{
  "n_kv_head": 3,
  "head_dim": 64,
  "norm_eps": 1e-06,
  "qk_norm": true,
  "init_std_qkv": 0.0331,
  "grad_clip": 1.0,
  "decay_fraction": 0.53,
  "batch_tokens": [65536, 131072, 262144],
  "seq_len": 512,
  "dataset": "wikipedia_en"
}
Each number is 128 + 24 x the weight over the matrix's rms, rounded and kept within 0 to 255. Layers, rows and columns count from 0. Numbers have three digits each.

# layer 3 attention query, 192x192, rms 0.185, rows 0-144, columns 96-191
149125154138129110121110100109117145112113145121122155119104128134107149127125131127124100137131113128126172140158120124135087139161162164154140163118099103160151124121123113133119174121136154157103135136108098133154139123147137128119102110139112120137124134111145112142139127164153135126
131112144145156099153177137115119124130166097145146141105087147127141138127125123130133143110143151117091119136099128147122137147161140116127092103146117115105146134123126119097168128129110157152128124107098140125136118149123158125118126150123132145121111118129110148130138136109095142147
139125128158161109106132136125133127139148133143139126149095146133163127157126118108121139120142145120103150111118158147134113125135132155121124112122143133121157141151100138110159132117125132159131122135092132126155126135110177095122121131122135149108112128109128132129129132118125122144
122153139124137102122102139134119126119114112107111147106120133137142100104137136143113101140106140161131108089128120104162137116088089090131148190144134115149116102109117150146120116131123121128136158141110116124117106131136122150087144114106120097130129118135141121112105140149097135111
137133138131119121102126100132118131124107083135161136122117132142123107145131123138122131124111131121119097122111121124128148117148152151129159111135132132109134110121099115119153119096139154134119127124121125147159157108145126142155122124132114137100121101135126166106133132115131126139
123109134156131129160131134097159132102153135150149120112115121150165126144146126099143133104119148131137132167122113118137118106149150142122150133146126122140133134120153142157117104097137117148104099152137125120121140120116135155082142138128154142100109106137112150140126139090128154140
157115129135143146124131139124134126167120122153143118133114127147140139121132146127121108119114117108138108099129114126144106161124131135127142138137139128100130119149142161143173130117131134113108113120114119104121110117173141123112159112110099123159125142128136136140128115137115121148
124138107110137111106145108130106130140110135112135149121132109115112126108132149119139138146095105107180121134136129100102137138125129130126145120117147138140111114126120145137102142126121123102136121111129132128127112143106108150137154153125107086147140142127134118146124119127140102105
141119157131142116127139136166132152111154126103114129125109103113097144130143117151160145141126105136148143132099095110156126124114102116122154136131128145135104132099146128127127120106110133125118120134110128122143116140118121129114128165134132119132122121128107121124129150115113118160
134158132132153148112120107102123105111132138120111147127157101141116102111123135122172126176132124138162125121121143092115140147095153108129103135120149120141119149100134136152102153102109149135098161106128134124138086127142103144146174147134104095106154145146142112115122116127146109124
121129119139141129111145128120142106131121147134120138134122136086114116136119118120159134143117152125147137134116144123110167126133138134120126128117136139117130133109144143152086105116133108114147121125135148094125111149118112157137146140149142113139150143137114115162144135178110115118
133124131126128141127140131098133138142109127148131120138131134139149120114127112129112104138112141141113117152124126132127121152143133127120111144129127146101139126141103104114161120089146122134121126142111120164096143141123157139124148110129158141152105127125114156106155115136102135164
121130124119115135138109151125116118124120117162124102107117091131133125148112134105128153125142129127132156129119136115135109127127150164134128110096138103119146160119134126150098148130115142133145182105148144136131137146136164135124131124143124136140128109116113177140124136124089098138
127177115143096147134141105139134126121105137127141153092153171112112108122129106120102164151129135125130123128075125144122126103153099138136139094136127137113144133123119123126113129136100146152146121133113122078125115146122147138149137138137141134127160129135105131136147127109110083127
141132110119131162154132114076082173165149161119150109142107129151134089132145107132103128137153129151094115133132116130149104141103133115125144116124101115156115146103128094135130151081118105107120123137089112169107117159109126146140132134138196120103106147119126122104150091141109155105
131121133120098131125124161147127119132126148110166121116149117135121140162133139125127134109120108120153135138148134122127121126122088145116157177127142139085125120114115153119120133143115124139119122124130111133126168166138121090106111120114119140117142089125133114144106149118136139171
143143107136151125135116111086129171163140138113132123121103095121133134101139123156133144157135145120119127126115133138126136115149146131160137116109111122157144128088123118117120122130148100101129136140130101134105114148119133126154155159094118115112141126124135128099139131134136133120
170109159099100129141140109103113134134180156113143132106126093157118137117127134132116122121144140143134108134110139144123117144125088103096100110162131117136136117117100088142148161095141114121119126131106110155134163134143134107135131112122126129099119127133130153143130118146148151129
106156119128143129149106149152124101142162138085125135130126141129141143145104144098121154120115123131139106146107094123165106132149119138190152134138152121131147096138130122117147094133119130158123149126126130104153114118142128124093095098130108144124143118123106087122095144125125147124
144141106105119140150119100111139138132156130124141143108135140138121137136110140107131109134122122162134148112131098153111142138148151149145112160125110141129111117148133131132125113137121109135108178148137115145121110129143116151156136127138101100098130123127121129136156145115157110124
125125148134121102145124149138089117137105129124110156108130146133075101155109112123058108107132132146154116128104159123143146141113105119120102133133097078130093110113119142098124151144121148089157135132127145117127144110140096066105134097133133139126171128136146098144107145135160120110
123127118127161149121137114126082143122097156153120134135134135149121125207140117133112109134104129119126119122164143097114121129109097117114125166134123152151116119130123158156137145166090126137161138138138128144116168124130087129139114119140088138150109089137146133137098169125136113175
120136115135143133136114125137130108115114144135131142124157168126107153177068166117140196092151122132134186152106094116185125128121109143124144142155131113111096113163111150138139105145108137145133084137148158098092125118148146148077076099123132129099156146154142083168111142122137115152
134154127136121122140120135156102157132133118104137154101115126110110126115112128138069116133115113122081135161087154125129127126159112114137135116122125107114148095115127121137127155134128093128148129109131107110143146128134128112100133166143141128131140140128134117136147126168138107090
088150135116118083163180134143145112103145125135108115115162129071110117130144103120129128098131113135140150123138150145116170145137133135106153110138127123152130096114139119138169140133104116109150149122132132130116101115137113127146112159097129085120128109136122117142118142112127140136
110096167135124148139127097125130094153127071126087112165167149139119050080157093128173106159113090110113103088102104138150135143108085130119093121095132130131153121131115121111112161126129144126148139120115123197180115155087114120135126119128152088093147108152139115157155122169147129106
150132112129148149162115171133142117112165131110161147134126086172151126162085108144083133127093120141100141104168117112118136145090110140099105124144128135152130143163127099137135084151095163105107138099123155148116132117115102118156159116130143085177132115114124096144100121129101107125
140104101118118136107148138143154127153109130130173123128110121109131119106125124098134129121100142160155092104105139135164141166171097123108136139114123140138119118116092123130100062140091147115112153156112108129108095106102127106185145120122140132102158133182118127139099160094135150098
144171090120133144123143106129142153104131128152146168130100152123137154151075137167136137107158100109102180174129145104145139144112122169143134139134116126096112170127131141136120070139119172135100141142110153098113141124110161111083100139158184195090098140104139112065110133116137124159
120123185165137155124113193152156161123171136118140117133139110138129134118112109149100106087113147189116120105103103169141142136113131126137102128125181131126099107125083127198140170115086116119101154142078097133167151129112194138128142079155127160125139122144149154130195131120086100102
108145101118130132112116151131101157162098120147113099124134138148141081114148128127168128123120101159118143096111117141141138120146072095144110162161100119139137113159103137118164145136109144127118088125099132155123153131112085121151123113129104088121132163168160134164112142161113089128
146152133132164147140153139107142143153134087161125134113142090127120133082132095201105070129101166094108126139125131127110146154135121128138138113094123132136114121141124119091099157139155135145115114147134115101114145173127127154122130169139121101130143135105074120150167136124130140104
124090175133153190168133148144096144166130124104089089154114078131132096141139114142091152141163118084146135120123163121134131135132108144109102095168102105119148099098087133131132168107130102168094126104115133187143181140141170152139151125109140119117147119161124137140132101122170141137
111142109152100125118126113130128144105146080150136108156106102152124146136200082163204152146075163114126098121163127146124130144113151147133112138115129150109146133117130103126086160082143127092165134143146085097138143128096138099132149148117138104150132125104135109098146136183081177143
133124115133163104114122145141130169119125087140127148076112108169146133092144132132148132138116164100130119086148098110106126139119155155112116104121143110123146149083124099161069122161096110103132119132122098127136098140117132111164144122131145078171159120082135123110167151136137101142
073165155174152115082126094113130132090106162120165147129133124116154143128163129169145101096139147112140127171182130156112121165116126114119132162141123111159174160122134102169129125134121109128132158106108113128158113129109093111148149159106117104116124102124123144113143125092092147128
083149150109129104129125084144153146126130128098133129154087119161122114090115146129122069172155157132126122107114051105128136110100104116146090124116132126074147146131096159113124111152130131136130168154134146141129132129123119132102116120105139128120127130123111101107102114133089132091
134117158110097111146129171180113091114129098116122132099125095120099096151129118148083094123112099117145141137109148143139107111080101115122102116139163136092139102096087142107106117145122109151140075114124147161146151123137136104102099147144130147100131135116151133145159086099161122138
105055190092145119099118089112087106113121100128157084140164120121176168135138131113146087119170109142123156116149122170130141158145148118106142154097108138096114135139115092172122091074124129128072111133108185119107060143148097104151084139111170104079115078123149155155161124163115112123
109142126152132114148134162167084082113152118110105117113107145159149134139157122122114101150110154130160170145133125102125138133067092122158125142135118097108113128085111163141141121129143126135125127064162117135125127097141152116100156137163148206127150119102128099138137162150131106135
089142132134189104111124127161110093144137144168179118165116116153096105127134141140099135167141112110103140179136120150052081177137103179145106122145141099137148158134133075146138146131145118148129139132141084131124109127109119100056101131153126112083109137108125074164114159127140084147
149137096130154118116127139145132112118142140148127136103099127138099149147147131131118163110136148153129086109138131140111138093154120134128147132117130111126198141126127164094135119143113096118108136123103145154103132115112136063142127169123121129087102107106110104113120146089120158141
102079136125122143085139077110111128091108108145157095121095076127128139091115146123152141146114174126140075115118080135135137140127076129138120139088122103136117137101134141145091140131177141112171131169124129148129130139098108106122129127118162068142102133149144094118092130153126168124
132130184167094171072074143147082092114178128083147112105106114114119187121138132144096165138164095159207154106100122090071101150130161117151097147123124157128116146125105164171051093073126146142175145135142179154116187205122080150108103085115088135107104090021101082201187206150130123136
117104118127105132121148103092090154094106165134064140105143163126101174130117109147146110168155131158146092163150074078090138111083218138159116120128141124141129158149134152142077084095179134141143145145194105095135134136164142093114110127149096119093140101112128114142142166105127139068
105103126140144161113134132103162130143132161126101085105138142107117138113110116173108142133096144139107163135122120103124120102105173121167123115142116106088149119100101110104162149091134147123157153135079140099111113161093102130119120129115124106082160123139125087113102146114144112126
139122117136164118159137097119144158129141118138116082109175103122106123128145108127136136113135127126129080142158158125109108117107099129103091097127091147104105125147119135102144120094103129120140115112120081158127175162102118121126129144119137060112152138132113155121135111163079073131
134099130180124108110166138122099137143152092127074115134139114130168144130123096133159133138113152144127108114117102162097142084140134114123148150105109152172091152134151116148176152112130126113104166132128116107091129111114138132133118129098133135143094136123169146060095132116122130138
098129126151144127092130172097090111128120157130081103111125105108152128149108130114181134134133126139154159149164167119101118090150112149124121102138156139110087133133168117126157118072117115121165071144125121117103121112142173076114108122135162105122142138100127145120138169104172113108
078112121149111156150107144150180122122182120170162176099114141143102113097144119127129106118123117127105097083101101135167072165108097121123135124111085105139140102141099138142109174128088091098078133110100123145106075137114137113155111140147140121166157140205134210154151135095132105191
138117159127135116123118147136128178127119144119121152155129101131107142112148112145157140160134045128146092127111119104170128127104114106131106107099156149085118101107091157122153166110105144084118089137133110119137109109151150097140170140139104161130098127151184149133149145132076134117
171100118127106176181092157123145159114114083106106072131092129088103119114133080150172115131147130088103115129189117099137085121107131119145132120144068134158099117154162125148130122106131146084127102140121142110154119142091126127155174148114190132107135109132126144139129120117135137130
122099127141101126065119135124116151143158107109135130107134088150134190148159159101182152157147127140130161114148120136118113098175120108110176121110184137129140119117130170155095087111112108079165103116114121136114143132140144158154127078118103115117147157113113110100129113124109127120
083141160121076154161145125146125134128108108100059133166113125168126144121101147115124153156103115189140118154155148149126121107105120153125073130107098122126104124159075160151099124076131105172099121121170156142142144147124095054161148095125102124085136116114118129215107153141148105124
146156127126141133130144142130135130114111178177174121135112132142155170123145109121155116151135149160151079112096106147113139154111113120129133071141108139138124085148128158137126157091147160089127126140131100063113121135178087101176149149114148084128141118077132136085119130088185129122
144144097118107119114120125100139089134139129144082144128153138133100163131086170115138175129094111097165125146177139139155145111121150137120132114138125151155091145149089134152134167117127107160124150147129152151119088126158124145118121135102096118107122129111126109128115100126129147122
142122160136096130117117096137171120112130116144131130114173148182060104135130117159154114116112098127143096114138145122157111143127125097118137111168139098122107143152157140124094129157083126167164166133188129118169133121111154119102137060128130155101128124161135128103134119097132164138
141156101125123126153100141079138112082132109138149135150229118083122101107087105093073080124121082098114109137151087122120100107073092101122113118122161202164101096126108089115078150154109095108124171128119129154148117122110169107173180087115136081139167117087122143109145088122176149081
184119163105114160161106159180210157153119102135135108105133097105101098126106120148113103117143092168157092108121114127123169132054122077119117116182130135145114121171151149116122145078207120077132099105126109089116104147095144126123145119096141154153099070134103133150158115129119145140
152161132111129129096132166133159162104078146148129122160163168141131125157118108138084074134124151095121132131123133143145099115136108119157114151125081144134140102148156132127098145143162124128122182127087136133110153135141073125139106148158143113133147132127134117084156115149189187153
145149122100138149092156140105160119096121143101097114084165109157124112153170146173096163126160155151118156172097090139109155123116195163154097101128178158143092146120132161132149137103138130132130072160141138155118127145144150113133161145118140148163143097119114120136101165140084108114
132095126105117139132139142130130133121117131107103135113141111083129076082133142076144158094127102085071136140115095115140125131132166101120169137167102142147124106087113120124125159128156151154146065140102117161147156112117102155146177105150115160139117151092117167123106117136132132150
095123142140159134125143103115126128185142166144154129106147118133111114206104149139162113159088149101114065126093113139083150133126100110135170170100117177181154105122138087115069098159105127159115105147144077149152133158151119139134112127182115147103094140106142126116112177154133173094
135123143095124102114119127136138159151105115083144177110145130074101127123153141150161117147100095158139123159126198130156129118126148139147104129150128124126155104150140121058160126126121118141106138115105128117151069164114125123189158097156161121162120097168174170185072106143139096125
117139090119115126108123145127113136118086116136139133098094127146127141192134158112108131118145133075184092149150128109126143175139150152155141132143132137114144152150134141101133129146136147130160111147075108124122128135125162143077134144129137141153128111119181149144110122118134124129
123172105110143153132147126132089101109110135136140113157150128107159178154116121119107160163136134137126078172137099146136126110131128112104081176108148149125158131151117135133117104132147121143151120138126128128132131148089103148143109076121127119127110090129092173162109054145094141130
145098134172109119151106164154125124154140133113146087118106099131104132159127184137113146125115137144149107156162167106133115188157119135135065135112134124122168128169152117108133155127149147146115119126104140164156135149130129115181140126118097126138126145126139131112086105113105146137
093157107146135153117131094147169126172161119091096123093130070142144156129136158094160133111122127123116146109155123091148156128143111147133109163135176093154093133100133177099119108127117123155180166175129119098101153167107123146151110114129130146134121126140133144142124105152099145118
138151134143132126116144156131108122166160123118134120133120117111114124106139138129133165145096161110157117132109092126137151147158147119094130165164137138131119113130147122132106071139119147145142135129115170157114111136091108167127118099156145126149110114170133104072118093129103140100
147060138099166142148139147133098097122102121147106157142128137148122133093145112146087122131100129141103128116097141135129118106110123109118129127115112100157168152131125144153135101091123178120124115150144138164208137139125129109161135136136139141157157154138103102141112134098165149126
107103118089136132092118135130139100155128133122116136134120110128153118111116102155120130155172138142149118117115143141093104127113139108100124161129139105133134137161144126147130138131135112116131131127121119145132137128128130131144114109124110132136149142092115119136145163141148159114
104133137125120125141116176086135085088073137160123122170100155154136102157109131125098150120132145150110155151169140131107136148104101106148072111122115131127151155135107132146192133126089115147112108099137108161101132122159147140073138129125114159137115101119124105172110147142103098089
101151134124118129153120108106117136109114144145099126126119162146161130148136136131127156105140103141110147112143111108114110139140119143126114111099141129121145098165116107119137110116144130115171112143127147143115134116144171105141116156121126126138108117110115151133120129084126128155
119115110133110129113147163153085130134116136155113148169090146134119122161111153131120150130092147161103136127157100120132159149101139086104104122153124148117124125167127130102161139140121152160132132154113111171136142124110122136153143085125150113123146109137173149115124114119137166140
183143127115115141112116146114153147119124150111115110131138116151093110119134146146115132092122085141107163130103111148076105137114159131112127082165110117141141140162126147119132170115145134138149114135112166156177163120137160121108122124143092143134148124115119150110113110143179129117
114094160139083140095093122160154119120152150120138154088139148092104164107141148112118131140114109098144089128111129135171102135144138153146125095122165162099115102150126109119130135142104135145134133123111132134158136117120131133105100119103143145125109107110117161147120085103103132144
144150144125142107125112133071172133111147099118138134124142130103148100113169167126146139118149125130138147134148121108114115116142107152140160137102152168115145091124138114122130145141121106109140125115175121128108118131113157128144146140143097117123134117131151145114166156112141123132
097136120102106123120118118163148120124120119173081093153143163111106111144096074145099123099146113115153084145155100147121137068111123131121143100177126135136158103121145138095104169120123121159157105121124127146130159085149132122150135154132135117121142152147096116151091098134111118139
113106119110101128150132076097152124133132147086138130080122115175141137130121199121145138134158138149120121161125135071092129138140153110122099136100165165123142190146120115139143142127105127130105142115153133162109146176121112098106142086139160160114097145099109149131122150131132127164
139122127135129118127143121128142152088162124134147151138157135121128121144132144103144120145139117112150131189134127149100125111131122150132140139129119114123131090113136115104141122157112106154124099112157133151138128118107125140128138133112163119126096095123136097116112153108138177159
099105123137125125152110131167171116140092129142088109166157122095103127144134133093116126164116115120109094116129112121108109128133144110108140098113165139125102129072125116139127119123101138107113104134133099141125126118117128114128129128119104134160128105191103164136139151100138102114
146113079155101147172146159136133143155162105088119105117100119142103150106114136129166136172093120123126172154122112146123130135078149127146158078139117137129126169097103200075153095104135116096123121076095104128146083100153116116125144091146147148153138159126116134123141162139113077120
151149129101101150079112146116155131130145149121151105136137125067138126140140126100143116138108123134123122130131128142132116145163152126129151126127175115139113118147142153097150151180143120117122162122150161103145144113186128097141103132135114128135136117108143176134129080108146116114
112129123110139149111162125159111114155139130103117136156090141155125128115123112124131140094145174145097133138090162150114124110138157105156127136087116153124119176141129132153114128130120134129119123145145134162109139128119129164131122121158131134160121163146143123144124115141104128083
174145152153152101160102148132120125156137129070126101073110149142109145135137130145141175159100154152163111144147137144106158096128118133140103134146119122124152150098165132182121138123106134174115165099125119131120074124068164152176148099117065141135143150133147109116145169152110166131
120150113099116149095111145131117162120153130118135077159149090144126133124139139126144130126164115103111117126145130101144122109161128119132120162147123135162146119108128106102152124115139112136101120129153127132128138156171104131125115169151120145097108112094083164118128133137137165142
121164122116147124140138116103155132125146131139124145144107118101131100128121152113136127121144078146130133144143082150123177152137103103147134118120130103153144091148118126128141156148167150145121128131165120113142158153112116082094129172092149141085121116106115139108129129104146133141
128113118122129147123142120130139118111131150109104127144122140099120108128157128121116141133120113109140148145151146144120151126109150144128133131129165095110126108119132150133154143147134154130112153148136135119157105109106127126153103103130128127115111106141164110127088142091135164068
124144139133131139126114104112143118111161118142146136129156107117166147067105118096131098148110135149131108169128097138134117151201125145097107111114146122122129125130121127125127105134118129136134122131118066144149157169146123113131126132131152101121132093100165167105157113133157115134
150133128116157096138128147132124121142136091139153132140153096155137129139151149090132136118113149114123130121128144108114134133147106110154109117128108101153092100124127099132138118164140140108116125116133134139137126147113123105095144126110118113132126106143145125127142143095135117130
104127142139157131136122107130111086155151121135121079145122110113136100096095158148138163144143089089160155145147096136132123152109125118126105133093173123138124110126079148118085131156133102147140140141141142109127101146140119086130111117130159101109164152174109091116114142126123127091
170154152112135139125121174122068148146133148153154146139106181143149120095118128133140148113146136144121178089159125112131066132142087111123144145101158143163089138131095145115116146128127083104129129092098145138114124137111133182130123095111158089109145148135106159140133100165114148132
112173144111152123153174147121084110109113121125116093115136132115092112136113093162121126125129148183141143112125126134167120104116126149085090105142083137118122137152074153087144132121104150120098130106125103115130120167081119127134111112156129116140132135143102105142097137123149145092
155142167203116117146138138139136111138144151091095097140143114123165113132163161124160152168128165128133111162124078161090118112084101145155118132158080128132076133103150174076176127159095089187148152123097162190143142156114159122097136162161171050124064088138158107096136146109112096139
142143150167105149119134072126151147091111129115110142109138141155114147136123113135100131104127143135139146129107131131076114127166104126106154112109118118136112146116066115149112139076141121127134169153135099168105104122100154104149119136112131125107141135143115120147121147108133157111
073140131101119126138112106120061134137092099131110122157146110144153167090108153122125108099121107128150104118147085083125168140207099098133133134080134144138131113126125105129113122133153119112074122062111131092164140193173093170122101127115125139134122139147069087141133127123098108154
138120155145141123128149093158197125145138140088133136110137144147129121093122146149122138104151120098135129156113130166141096135091101122146079130155148095097143081147094112129103111107124136136092111112091117106134143136139110136165119139120110113113113147114110136175125134127141120149
141139076095124144127114172132106113136158150142114130156119133110126190107064133155130089093130171150152110103166122139121132097119118124153138171146139124142133149117137128103125130113114104170101130089117113123081165135146117097152107111151110123135157110120131113146133135132126100145
129101099150145118132124143125128131114099110197151130118126154081094148116107115137117099101147089121152183131117135121106106116137112133120116079145076082130133146156085133112130141109104161089142139165141117165129096105077139088130144138114147130078162086146146115158079153106087150127
156145135118162113148151154158116137150096151128133170137123131149138126156141137123121091105119104144112112123104132138112139137104101179117141090122129150138144163097146126137153140095127146111093132112120119106139162105114121143166139132126104108101158133120135105157133153135145105125
158087089147149132118161153126104137126128087122099089156151133174133139108146121137161156092133100086168150085143111134095144158122116160091156112141114155137144119159144086134154155174175090102152162092131129139092166110108115152094044140148168121146153104131105099130124113149117101168
133112148121142109160103125125193138113196169131089127078166141112127107102099119061100121130150116135143114112112099143144117127134087147149116093152122102143059131119163120151123126150095122123124156148145108156118122096122132104119134088136081114146098120133093088111116128101107142164
104082154165147110141108102126120099148046124134122126116133142115130136138149121128112112111111176160088143094105171136112069088122115177115147113108090146121150110098137125132086121134091097148127138140115144198170058110103124089131099159087103081132119093200070156146092140110146157135
121122109127135142124102133135183095092144157127112149122119121089134184154125170080126149109132148131154156158144202119140134117099137101156143129110146164103123125112134164141129114120125138145156148131148130159103135171108074117118109103166131109094111128123109093149110138091175128094
112153124084153093141102147105136075116088142114161138130166113171056156078082128171139177132118087124173104095104062116137127122167159103135135122145123129130112154122121113123125119133100146080160192137180087114105137129122101165123098169103086169113122122161100062173110112117137109115
099158115096153113111082157135120109112104154163116128085105114106129160143140100168101142133136144130124110159133119130136136147128121100148154131046102139149147151143179151076113157168126100100164112167093123102136151095145158124122154138112156131107149133118083106092100129113093116180
131119099104160115109144142108149116137151120097071094117117107106162130159144154124110131121111145119092057098106120171132152134082088120139145100110117164119108177101133170125129121133104146116124184155119134110123140097122140178104117150106162144130128146087154147106175096134102153112
139154096148132055069134053079120029115124104107160167126102107170072220092114167168151145077142193143156093152144066095133119062137187140117137138129188109152183097149071129170101147149123097078186165154070193089132128192166074136089160138147185149066128152141095097144112246142188059165
140118152104145143170129095130151147101121105123118142104072167124138128121125106111103092089143119117104121149131150103150134142156131147098096160151126106066104164160153129076130138105125126127146096084113108178080104115153152088114140127100113081100103149143142165136176150046135120136
104115131127116136130118111088113107144123152161171136155162117148172118154150127143172131093172132142108125106125155129085133124117100134117128102140129138177150091124136080160151117126108132104129114201124112148104150080114126125153123125130149136136156123142136143085112119142117099150
128109144109124137100126110119148119116117107127128139144122112142121085149127119173160118190131128118130132134105121121103157103099112191086128136120128120119144105143144120098131173145173154111076170134127124120132094124108135109132128145103164109132098151144084174115092103138102088100
163144149131160119072166133181115101116118110127129127157120147122130102102151148127106137167132115078145141134173125151097130195134144138104151104142099089131143086151081125137151119108144147129139105164148096159164071105141114103159137125078107120116137140149102158173137180151133144110
120116127132148123167128105122132152139140128107141166170104137133099146139091117110168071175122131137123115101144143105164143116152120151179119141082108078169142113108110159096122097108116147111119171115110108123096150123146123102106135157115095128158114081107102107135167106086144142147
117152099066176057071148074138082092107116104129115114117134107161138101108186094156116173101116049111183148093136050071154136143131086111038133118110127119084168157155083131149104096124184137142072158128155143081115187201152106139160110129173127140136133178120000091153160185196080099116
127145125104148111095106116139145121137109086123108133091136096113118142094154127144129109132168173128112138127102090134149154112112128151143104099151129127139139104072126105101093063141173134104136131128177161076158131141098127089135131126126151129124129126089038121135103157148134115125
124146126115106131131114117144130097141159138168082149160133086106113123100148142186117099071133134109166110100199137127130107131149139177089131103140110135112117108107144155113108140095142126156072109141126142142136100118123130126143126130107102111094166133115126069127128131117088128133
178111175104150097154116112154109093151160103089104148086126082080134095130165111090130100085125056113091119167132126140118167155120158126146145144129106116141110158108139140131096121116125120107189098213088104142140100147181101153109200131158176088116143119127110187116145086126146156106
116165132096075135139137122177129142102120114154189126147130130146123127171128105116098124129090078153118124162139153095105119194132094136089107142140096099130139182160143154081076126123071164154102141094134143109180097110053116166162096047070124111082145144145171151161087153132108119153
123157106161111146131115164116111113116095136131117152208164149130108148137112140115139140145118092122134120118147158139122100122104136110134110103147166113156114120096121099124119170146119132129133105146137112139134155151101129136105149083133067159116118128104177154128105128127137102151
113106177121131131120124164136102113178140125146085131148139145116162162170119133128127124114104106120166111121089116120145134113145119152141169144155142123131112104135180117155122181116106109125182124133129131161104139136123099137106109127130155155084132161111125141133146126122076148112
140126115122184125077091111127130111089145142149122131133126116113132147132069150165174183119164127140192119142112103090138153113126135106176115103111144139193143110170128111166135147167066118108141153148135107127157138164151115172118093101124114131099112154136052118145107154137116123108
134082151117111154180152141149131159168143166124131116093150134121130141115120122150119165103142144092155121094110111142142112119146121108184120158149099125162119104111139121139107136162170117137110059117103154110141130090115134101135093106103153102100147110115177103144195146112174159129
126085102140157148158094154102104117098072180179154146112167159129125115152123091135140154085097175165162129114126154147145137054093091121050103145119078155113202140058172125106114088144096154110118090142078085178199018109022122174180124131096155159182181190215135181142135044114110137121
146125085142144153126161164160131130083142121118140117155084152088131136093107129110095107130115134109142141150122067128100120117133132101102126122132109114088105104118107093167159110125127151168139167121139094136135145131100108117118208141109150087102146171095104162130129105131118145106
147105155170091152175164134078182165102133162185120160134116126149155132149144113083118160085152173111106140050119173150164095132169176156149165128148153102188102158088128132131143140174139150103131102124086184165139164088126184133123211140120165154083086132108145132114153104120157120137
152142091124161151142137126141128138085108124139109101116115157124104166099168081144127154107126128121115103098120148103112130130079104106114158137141136123130138108140137131122115128087134116098116077118105151148127121131126143141148145123106118067134120145114129157125140129124130115120
125110154123065113110137140118158151140115154146151134094131182145170109101140135127092138134131132133111126151085118139146087106133112093100106133129152121109165113127117084110123119135142141133091129100121127150134118125148140111167161122125093146120127109106074139101144120099135101119
105160136138102111121108049106132117131139134141165147139105053136138184109116152140121105129188136135120098148080134116156137171099158153091098133122137098171093161108145137102093179154088124110116182120159119133117138165173135139108114125115144133112132101105157128139101122150169086160
112122135128154143143147102158084083124120095145156119141131110126138146089137130124121130129112131126116098103093133143147112088071116133113121129118139130160094134175133114144074123144111101099135120173120133137112136136146110119140136135130133111129148138125114119131112125133129121116
115089167145096123077140115120115102122117111137146145127166121143125108096143096132113105108116093114142173136147121113136159127113135125110133137113112145124166144125102112136148138090116143097136149131120129131142098134107112151164147108149100110122175137140077125155132124106119135127
113163087118117119170119148145159156141125128074107106082103132132109110169126164093138143118127156125140120118134108104124114126156111146164115122126155096132103151138147140093136114157129142109091115129113122143107116123126143121096134130144132134118117126112169149131109134090115133097
120145112134150151135131081158073173130128116113142129112156121117163178131117104151106100146130104147150094158066146128122087089117158137105103130145137140134102127134119139127097102156129156102138138125093139113154116134128118110077155115114149124163125110125151132130106150132126145104
132113120132101131118113164112125133101124095112105132128169156131115126175138145117138130135097146146135139125159133118110133159119129170158135099162116148091132136131114140113170155165120142142122112079110128149186133112124157116101109098126164143140136078136155098108146120094158142128
139141111129151163188141127130125137128152122142135121150118123109154156111118123107127124131100129121093116194150151150134116126108141122168132169107114132138116128094144139096090118121091118142141130143118152097116131108106146128081169125137118146146147085149157113135140110146175091124
163159127104155165141157128149123180101147147121157144128091115107152164102114153125136108172117150133156106158105128144178124145155152136157143170121110160120071077099106152102091105112104131119151130112136141107082119135129105128106121130131182154129107090145155124135099094118129120105
145119140136125157100148137173099128136151151136153116169089095108126154135144120155125111158140117099181102097085107155145170150142145100076154109138142108131137140095119134163108133107178125114130128148126119105118120156125117119187112111139151135095108128142125112150127121114114143128
118125107125127154166144152148130129109130131135120119144097159144123097181115119115145155148142159114112133113139113119082152156116139128140136114108128177111091113132111114151154142113099127115110121136145107139144119160130167115090108110117136113129142118114148102131124113125136142133
156135127116116172134155136120104166124117138128110102174127110141153142135122109115109132152123116128062171146158129154164172127152146152145112096129123123142091109131146172080149127129111111156134106140127105152146133134121128096132142127141149158106143099149183107129111125065158105129
092146138139142172150181131114083126125181130131127121194170140161147128149174132096154108146145125146160057139063123155128103124113100126139133112151116108153134116092101169130142106123151131137195119137148124127122161111103137123147125138141164108087085109114107110152117119096118130168
152152133120101144120154131122110142145133131125136132119098088135130117141146135111127109167106104138136125139133139123145117166137151122117107116118111118168096110124119092154141154142145145141112107103120133148098157128142100095155159099119130139102128131123131161149125142106115145089
142150137093105121138103130079122118092085154151099127119122115147154117165163130175137098134126162134107134161165128107091131109150139134124075096154159129181121105186124137067166148145085106097104131116152148184139178105160100114127112123148129172103070111119152116101099140116158153147
125073131116131142177146164163119133123174150125142145125100117110126162171128132098109105152104157110101112178099123142120137165140123138151162149123126126099125130070141118103122124154115137108110113138125134106101129113125149139114109155132146133134103094126196142126129113118133122131
112121137100147104165145105103149167104168148094128094169107178120102171173163143092090159103157113121130172116174131136086132139176103127123093132119094164139121173128144115112132139133090148131112096116113147143116145142078150108107160123085107118155113094080098076171173101131162076129
134116118148135109114116167129139149108137131130138119149087101095139144105153112132108137144134124117147096150115140126110130131119126135137082169107146133125139110129103124096110130127098135135121107093156134187135096123122104091170145143125138111117127132111091113147121104144124088147
138126133120127124127132124142092179119136121124115111129160117129125105127125112105131090117125143112098117128137081136109144119117133126100112098128146100139122134155161144148136131112101114118115105125099119121139145109123127128153126109125146103138138100134124172141105131124148125118